Part of a small language model's weights: vocabulary 4096.
Each number is 500 + 50 x the weight over its row's rms, rounded and kept within 0 to 999. Layers, rows and columns count from 0. Numbers have three digits each. The size before them is the row's rms in percent of the matrix's.

# layer 10 MLP gate, 512x192, rms 0.152, rows 30-63, columns 0-63
098:552456553491449541466478519447483506508516405438476476490509469521466510558457533465517515475486565508569402442554516601410514468505566545556517453418472496510510477525544408482498487557463544
083:531610579529520411458536508521479616500588508439471473556587492588512563528509465488502503535586482465508552544576466578491431485484466456493481484480487449423495500555521540535600482477661402
108:424444452488459429558452591378516451391523466396441473501521464450462558457549459580550508494507549484497421391514522446516480481478480481510544606434566479493423548507503455526540540486527488
102:484507551555475505470483405464439497470557540470491556512504538440485490580508553438582487537523364556474507441427423549532438447535515447502576464524544478505483547433496474493508454558519520
099:479466568550484485513473534512498549491511456410556579617536454465508474480582480493579433493472428440495533387465540469460498575436470505545417553566423616501537462502505446454537579517467483
100:484560473415439529536487390378430368438520521491466519443550510472511511531615572492473503395502565433571469436478491501415505512533485602522510540478365492494499498423467506550495537574566523
102:458399401483463503546418587410497416563422518507460484521535503484537465494469516523602560510494634515515510431482493478485423500427592444445537474565482461538441505517600591561535459551498479
093:426504514531545506533478555559455586511472447473402564527535525437520576509564477438464520507448507522485519434534512531515539533522479536523570581470508454482428532473442500566513525468437583
100:589486454449530577495550511529433487458411507519443542553587481557606481480526526448560613478547439542509494458515452461421509507544417469465456591517504513506495474548494488469444544445482496
102:579564499544513521422516536544551492491516546442533531485421528426631429482588441489530502565478515411520598459468682532503464373447464544525439572502542527519547446495504485474479530535433590
096:485504505526566473504493361462534461531450530574494435517419473423471484550442544503615476534477579518559577429480440408547429427482447571461491534514498414546530531456539531644541449547552541
100:580587546485528487521483529453577510481476500394478528469544488467493420455441509459550532498550480502419574370476440470447600511444553571525522490517470450494459502539441460477523457493524533
094:465520502511487462432472568466515453450363466509538514441465512568481486441554540519540541505516425533479507521473608343394570543527555578630491467418495567488428533508542577425578554443499408
101:486574487520384507487415550576501463488542486444541512582495515523474573519527511479493580450486397520505526506576465445491552500494400432537525539458522555425583601437511489454501496585506473
098:385496498475524452450526488516540554473527557502585493541483455523481551521453492530520497592582578495533586499434450431530505475462554459468493415536509445528690462548553527555560519481506533
098:460512523550594491484464489468554425558506529441486494491561582384612454503530560484500588490478440506568472470472493468387515394473468502608510521568455411404502515501432450506538506480541498
103:548432481476551511531479621511538521461499459504490422446495476340497435489523506465559529491474464513415525434563495430604649478482517478492537509462464514589550508536506511599487447481543517
101:543503555515540512506434496494477530474456419482463464502523560546440550533511458428560549553545571577511430542516546496566484568504519476464500455477444382449559522439540573572534477490492489
108:459482431438431465477538506459568461497527540475509560414503525608451399539411543556460447550526537434436488626508479460445527531508475480544415455584516505505492506485526557473607527530434429
109:547413463513535536489362517422470576391544443511518487564535571429484480535489516536486487584493459510507448494533440567563481500492509524466512504532478454445382559512481561501546485563517578
097:475511482476557477552485488480554676458463488452551573555505521477421427608564450439533507473465481597404508566513585416542518443496432416482402548548617486500511542479570490534538467464514485
108:512603525501448414414542423555505518442483508550532512446499495479497563544527456487574503465578551508485432623524510474491620579559504452554477584423477462531555486538560426553524570496489564
099:476529403462549459494476487511485424466449464504584520566499486442467451492544474595402592488413509491431497439506442522527543415530478556426475538558517463566614525538555541535508547479492483
105:582495383485523514423526426583425530541508529534526449493500573462511540409472520496474429446566542452493470436483478483491455544591541510532529541396482536513564482568460391559468480468509529
107:500500545556451507514478524412541476442488459446481466513413558494449433547537505504420502573414522475478525418529463615500503517429505527488524498486523450561456492427527535478467439433494513
091:493566563530488431578550554529509357482472541395429508554466504466576494437470535491506522512462523485490489526556544558457437521485590538529463499537491523446463373504460420455508524518575464
102:471469529470564459396453467495522449478551466462524547570483527572483599552560479488439452439419572557527546496533401538468467524506472533413514466548524544512476494548574526475525511454559591
099:498496490509456482562441519475495569563515495584617568548503477550544522478531494492485510465534424501513471473581428565534486584465472538528494458482521458593463500584476429560513539502520597
103:449458521508466452427486507453443546457594447502543525446485442427545500539466592501502455505472504472521522477519490484516534435584475407501456500507438499563555491576483551592503489553514372
100:490470578425535461431469440507534466552574511432495462489518534483460579524562505451515543536473373494437441462473446514454582532559502508429398578455500477414497541538577552449501506482442467
103:483551491478556548603530483510535420449547535547454481479598452462467498505505402515536541406510567498488544433502581520468527419509505491524495544583538640510511549572528542514479437527551456
107:553546461529456450497482414515484447534503501484460507486464503511478498437502480483620526536478558559487499497558560506502508542563520547483527524539481566473538544401548559529497525517575409
100:468564466547505447526526489567558495534530490475552535606574490516534495463491557480577420502476464407527505528568444570471438615501491405396446464463538571519515470510478471594540507564485477
099:501538595577543482456579484521523523529404486578441487536424404489445571481494419493482495491586491456456380517455498362471543514535476511550475569517610472517540500467572513513485414575543420
# layer 10 MLP up, 512x192, rms 0.147, rows 30-62, columns 0-63
096:489499535576570443529499537543498619489518523447493434505554548551478521445590526515433528524552438438511471517569502520477448500502464398406498562538461574449491506449447500549487444414464494
087:509448586459487407501531487551546516553534599535589544521633537541459502618580403460530492491576526423427474537504425523469465544542510514474461617513483506404457422450442550446551501518612527
100:477543534488534480569480490509529593512543514464512479527488534475442564497468553551441594464583472485462507543558470589474537525523529489487449515519493472539472493427475502475504409442411486
102:480513508459376555436569513560455471466494525422511611453386542466475470459459487416583421454496471500469349557596463491529493472570425497518629486449487488493587437516498501545450482574573453
100:555562462550546460513462485438621378534463509422502509440497585478506484517440518476537556523613542564529593485542395616466375486492475469436524503488480494528486464460529500506483376528541495
100:490484465413395512566479521379557497461529518447425497446538517480573497613589529492465471499476513530526432462413441492508480549578595583560498569530426484512528586451476526450461441517451510
102:473540459581501443623509494587503510397526489470595577508466473475519546536483496498473545446570430521480533458469555485405535498570477503552477504536540546508569485547465548454507470504454418
095:578520461458432495465526468418564552538565552609501495499509430499471494443488538432517521548541474594549499563484498518474497475448538530506455446477464474543552509446579506493618412490527456
094:523449502478402554557457489468395528582509531510424496533508553534465517476520549486443521461488481563437519568474530496446436394545582563490457580541533524553521468452377468536557481506477423
100:596532503509429529470462631507530446488444541489503540505555525454553511436490519479466501577545550378517409413511470487508486364561514523536423503536408508577517449472531486515532485540399546
096:563438495537509509515527416512409506478406511395493460516403496420467447590539491498464540547513499501500548479573493499579462520489504495510529511450539442464450541456435400621562489535549452
102:565573410493509479581497512494466455493507474465552549367493464466510518529498522454503592502534569560441479439545445565450553553392527536497506503440428525485435532634474454461515532436485503
098:447478533552596529549508560525521514461475511462480509581560436454510446460503440428549452460447594511628570460455432566534536431561565612436501442464523415548645523537496497439469512564588506
097:501537496432467539504472510474432540523510579519469570542586505509462622489603463484549562534544551521561537507535454497550595622468375499571630449566422571492530580439481450556468421482530488
098:492560491479515504433501474497483533458429513332492585577527511508496509486476566474495602425501477547484452471522478538473440469442405499498478534515414521527424492455477519448573533475448612
097:503593496484409539424516502527556442459454505500458477482474470577468474559486521412450517433470475513443446559551416431574546608471501465463523451480444487548497448511455514426516479470572523
097:482404477519548505538471536544526532441438474607490456438546534430541478546465479457426559512379521484402536472558497409538554513464566440489441546419505452603441473509587481538501525367572592
108:563518507506536465499477527507524559494529405499549466527584548512477528489629431517454523521584497595464496498478498489545557534549558478442479500595470498476548595603533556575459495564617443
098:441583477544632542554460580503574536482426546547490468561482474415470447545529446451507615508501477551557507483500620497554537542501463480439595510467442479519545533521478508523443509486538602
108:515409516518543492548469413441476530495501445618565485537439509437496462544583543541509447510478532549449477548496412562521456542407411542568485435535473474492603529496428561586534530539541467
102:479525538542508391507462511487521531471486515461463577504507536488413500522449520469526475485357484589515549454509523532509548533499523477520402485548471514488528475497553431531606564399636524
112:551431556584558496535496426485471604551536551509467451470536552498511509467548451498473434517612445511455626520521610480575537471506538471481501504544463561593471509478459527546438521544454559
100:549464467519485514445529608527475537534518501443432495458505526472462579524530414494618443534529449516590522514494519366371418560491440542505554455463476543501442495431526457561535518478533550
095:529495458375511472526485508631489523550400532485509510533444529473516556445491498542516423433555510516442423468489522545481538529456614510550576503483481468455464462467491439518458474546531539
095:568482458472568505447537426426584509490626550528485443457511488409511605585435540501410540454538432492498388484496548436514549475484457530562597523483470587477478576548523507472537552478559494
093:521573452493475489511443503558505567514485499563535569571516450395478524477556568508503471560582607477518511399509485454528492502487433530436551581502625320512488407492509489468482457487598576
100:555515449505481437512534485479531486521547436537493425464509501479432493436494455541568522552509494453469448559549436465509431483428544446541546619554540495491576466520489526553492452481449366
101:441512472522473456443469527434573495506481524504561571497513489544448502538469427489543494404472552414469553572468421609420496551459438462494475469484587415517551575476435490475457520499541434
102:458500490541480608547510529543542432556553492532439462515475546542507482435481508484488470511545532522427464541503526424428492522506551494412463531589482497517499489473515523440543519600510502
101:499482380515474595548556530384486620477477486584578526463535504547425548476527416512426414517539612530486510569536581423538512506449552476543536434511520563486457429462477506491399472490580398
099:543549523477482482460469508424507524437457509476421421537530488467580502503550477510565516475504513520377603588548445486439472423421390505586552469544401534551477498478566461550465547566419481
100:533551482562453504539546626571495422550433515465476489511522446454483536488497473575525497572549462451395532480553565530514531539556565541430415480579427438519546459460487524497505520419569431
105:412473544406585544543505488570494588525487416487564579559524528442540427559537442579571498474445532559496547494566476510512537462560442449487548512450497472527518569511473457420513496585458448
# layer 10 MLP down (transposed), 512x192, rms 0.0816, rows 30-62, columns 0-63
095:443562528559514491445545530469435609569602584510458500465453500530485496494607532474561417440499434530608444519502514519461506516448553461539530449523501419435546411535484524485467545536412510
092:474611447552566564454488474519428539451503446455444454554418538552550523417538587481518534474442477552556543520535535568528536488479512405502515476487525457503595530566530467511541511442522441
103:552568555429484468534583388514437575561462530519498493529512492511547566460455494555501531465477409565569595542509443499490446489507498510543504412529458496478480430525501462530552550527485449
104:481549441454545430517380431471520480501495467509532360496548444429457580569491500521481574478420619594520490514497474511524522513444536604461562582489535461587411555473499540545470526488522536
099:501523462554505505495574582476452498439541474443455487505539488491568477478549480468463555511506544493559457441404562493480506467520466515529526591454451504501637551575446508457550509524468565
100:468447491531493467467557536569552443518442438418432450576393457500573446478566528621595474487486486447549441465497462512414588536515399512486584491469511445466497563419602543543484590459419496
100:492521455493479541467426542548428434475469398556422479580555490508577459596559478553434586471551402485463529507555549487458450464376471460475488436421422515451497634541501470465519515513443540
094:453465612488599500411442479545436525497482466510552476600468542481597462534544501526446461422499428480547529455477496498435581489518485528523483460428473497503428500539455547538414554499508509
095:421486522442509521549552478470566483515532521480504472466509414498486463432640519529532505490582545417484497486493481551487492526524481432467467611467460500463459603521521558465390532498519554
101:410503521515517481552500471513426553498483515472492556477449436391587505457505407457530509522565540396482480538437518453476482471383575446553457549382557465452518521412490511564472501539516513
100:515488421458386532396438468430617450475489500576534587539452506599474547581497538446496556489418559556536553543434479449464466464522544485504534454490393568471513435494619530462519518408520535
100:550465439465499472390465446533536416463487496442517492597432538504508490455503555485506559530527460500488546490548560483509537413462462451605537590459423512469473456492540465471552350426525454
098:413475450427445538447470459442450538516563423487488490415483541460522474559504598558457559502473531489497449508532465540434470503601477457504521500472453405462500599395497475560521480421509456
096:421493580504538527537490444535477430563512390525493498535494413502454500512476491567479453414528537483363551537472486515493452428468621496533507499512577471527507500508568538433523540524444466
100:591484443534328448471564491497526402530481465532393445500552515477437519545444492617478555557500459558525462461495488524478511463524538476434565441613576543452468443456501565543492437602545492
099:510424488570509513524486437464582610599596511435467591571497427436465528476522517542450485545563518505443548563502494439552475505494410541518452479479451596451590466540531443521431517439448466
100:456552466510473501404563403498432460563557517441561639503487467600469579561529481492488465504484466426581467521469411498482457458527476493567420444507502486447488541501503555551495441495452490
102:457468465509489462518539519455457576458477440481572556506524535519510439533401533493497519489433544504438559453455522425532506481537490446540426546522470493490547430503505369515512479446492467
106:457448493480449482553514427433505432565473558526464563447413526581491464515404476534471437479530492449513489511502412477472534567579554543551445496544507522424499537500523600479534569575423466
100:545532542507488409506488407501432500523499467473487558555539478445491505503493414552419526462409446485496518488450436484528613424578540491470460502506516560512526576467508472578617468594532550
104:561503432439550567511614515469439486569495494460433397517614478388513528478482530532463501505552548411540482503519478534454469469510532556433555523420476556506510590573457565433390501498376490
103:500460466519440495495502474415496543533545457511416508474467565556444507432432603495377587466420519522439511571526517468553525416553480586469509489581467640540626465523531547485463470485485520
096:514508501499477482497526492504588498505500511402527443488515468540490444430555481469431485466595379449515372478473526516584542567473509472551486478514466541421479464532562548545462508588475562
101:542433442553505502429580435503415561506557462564544469406591576452465479502549544432452430478628520452499566533542511436452446504563498507544550539466554521499580546468526508430431476372416513
103:562513441537530436472561527555538465482473441491472569503505433609549487480454549479519473456623500489437485560519395504501500461578479442513454564520525456513479541455414455542530514493531433
101:536518555527453469492521520425445387454580458423450444501525541477531464503452556490518529435430433495538539678542470629421492425446514482485433463531458618515484570493476464477481495491482473
098:422458484500473564520444507450487531488517558439535499461559498545422440556554514565514554510549396504610481507486516480561426549479507465529545492373428509474485537476514504540429456524501451
102:440478485509505556530469528509448428399512610544527508558539466479480487574570502543518521544547567542587406462579437430526492469399597399520463435479525564618512430512543486588468454498501610
106:517491582491502486440544516530506503494445629477539472518401481559409542547534446466420576465409533475496542461514509542574443540471515513493507452484457491447447452420512526522391458544468472
094:434541501489537537460525388509502498394515604488537512501529541488453537455570573478546563452487543413509564536469542487509518526520542632493480422450537510368439479443544495412486495518488537
100:504515572510453474421439491494520527571469433471551440512532352541536479459526503365497448539491576462510536498542493474447404545511438501546627486528520516488543400448496540486455567443571498
103:498476503530538484475445556483510544442602509509439487431551433543526584508486547465516436453503578417495452551516479569483506499561450563540544580447512536435480521531517512395508482394576546
111:471511582578559483463503538490498541507537499472535354471597588577501449508547535533477531454499431484485489502450428495530565530531564525533572492433519537581494464469497446464539520477519501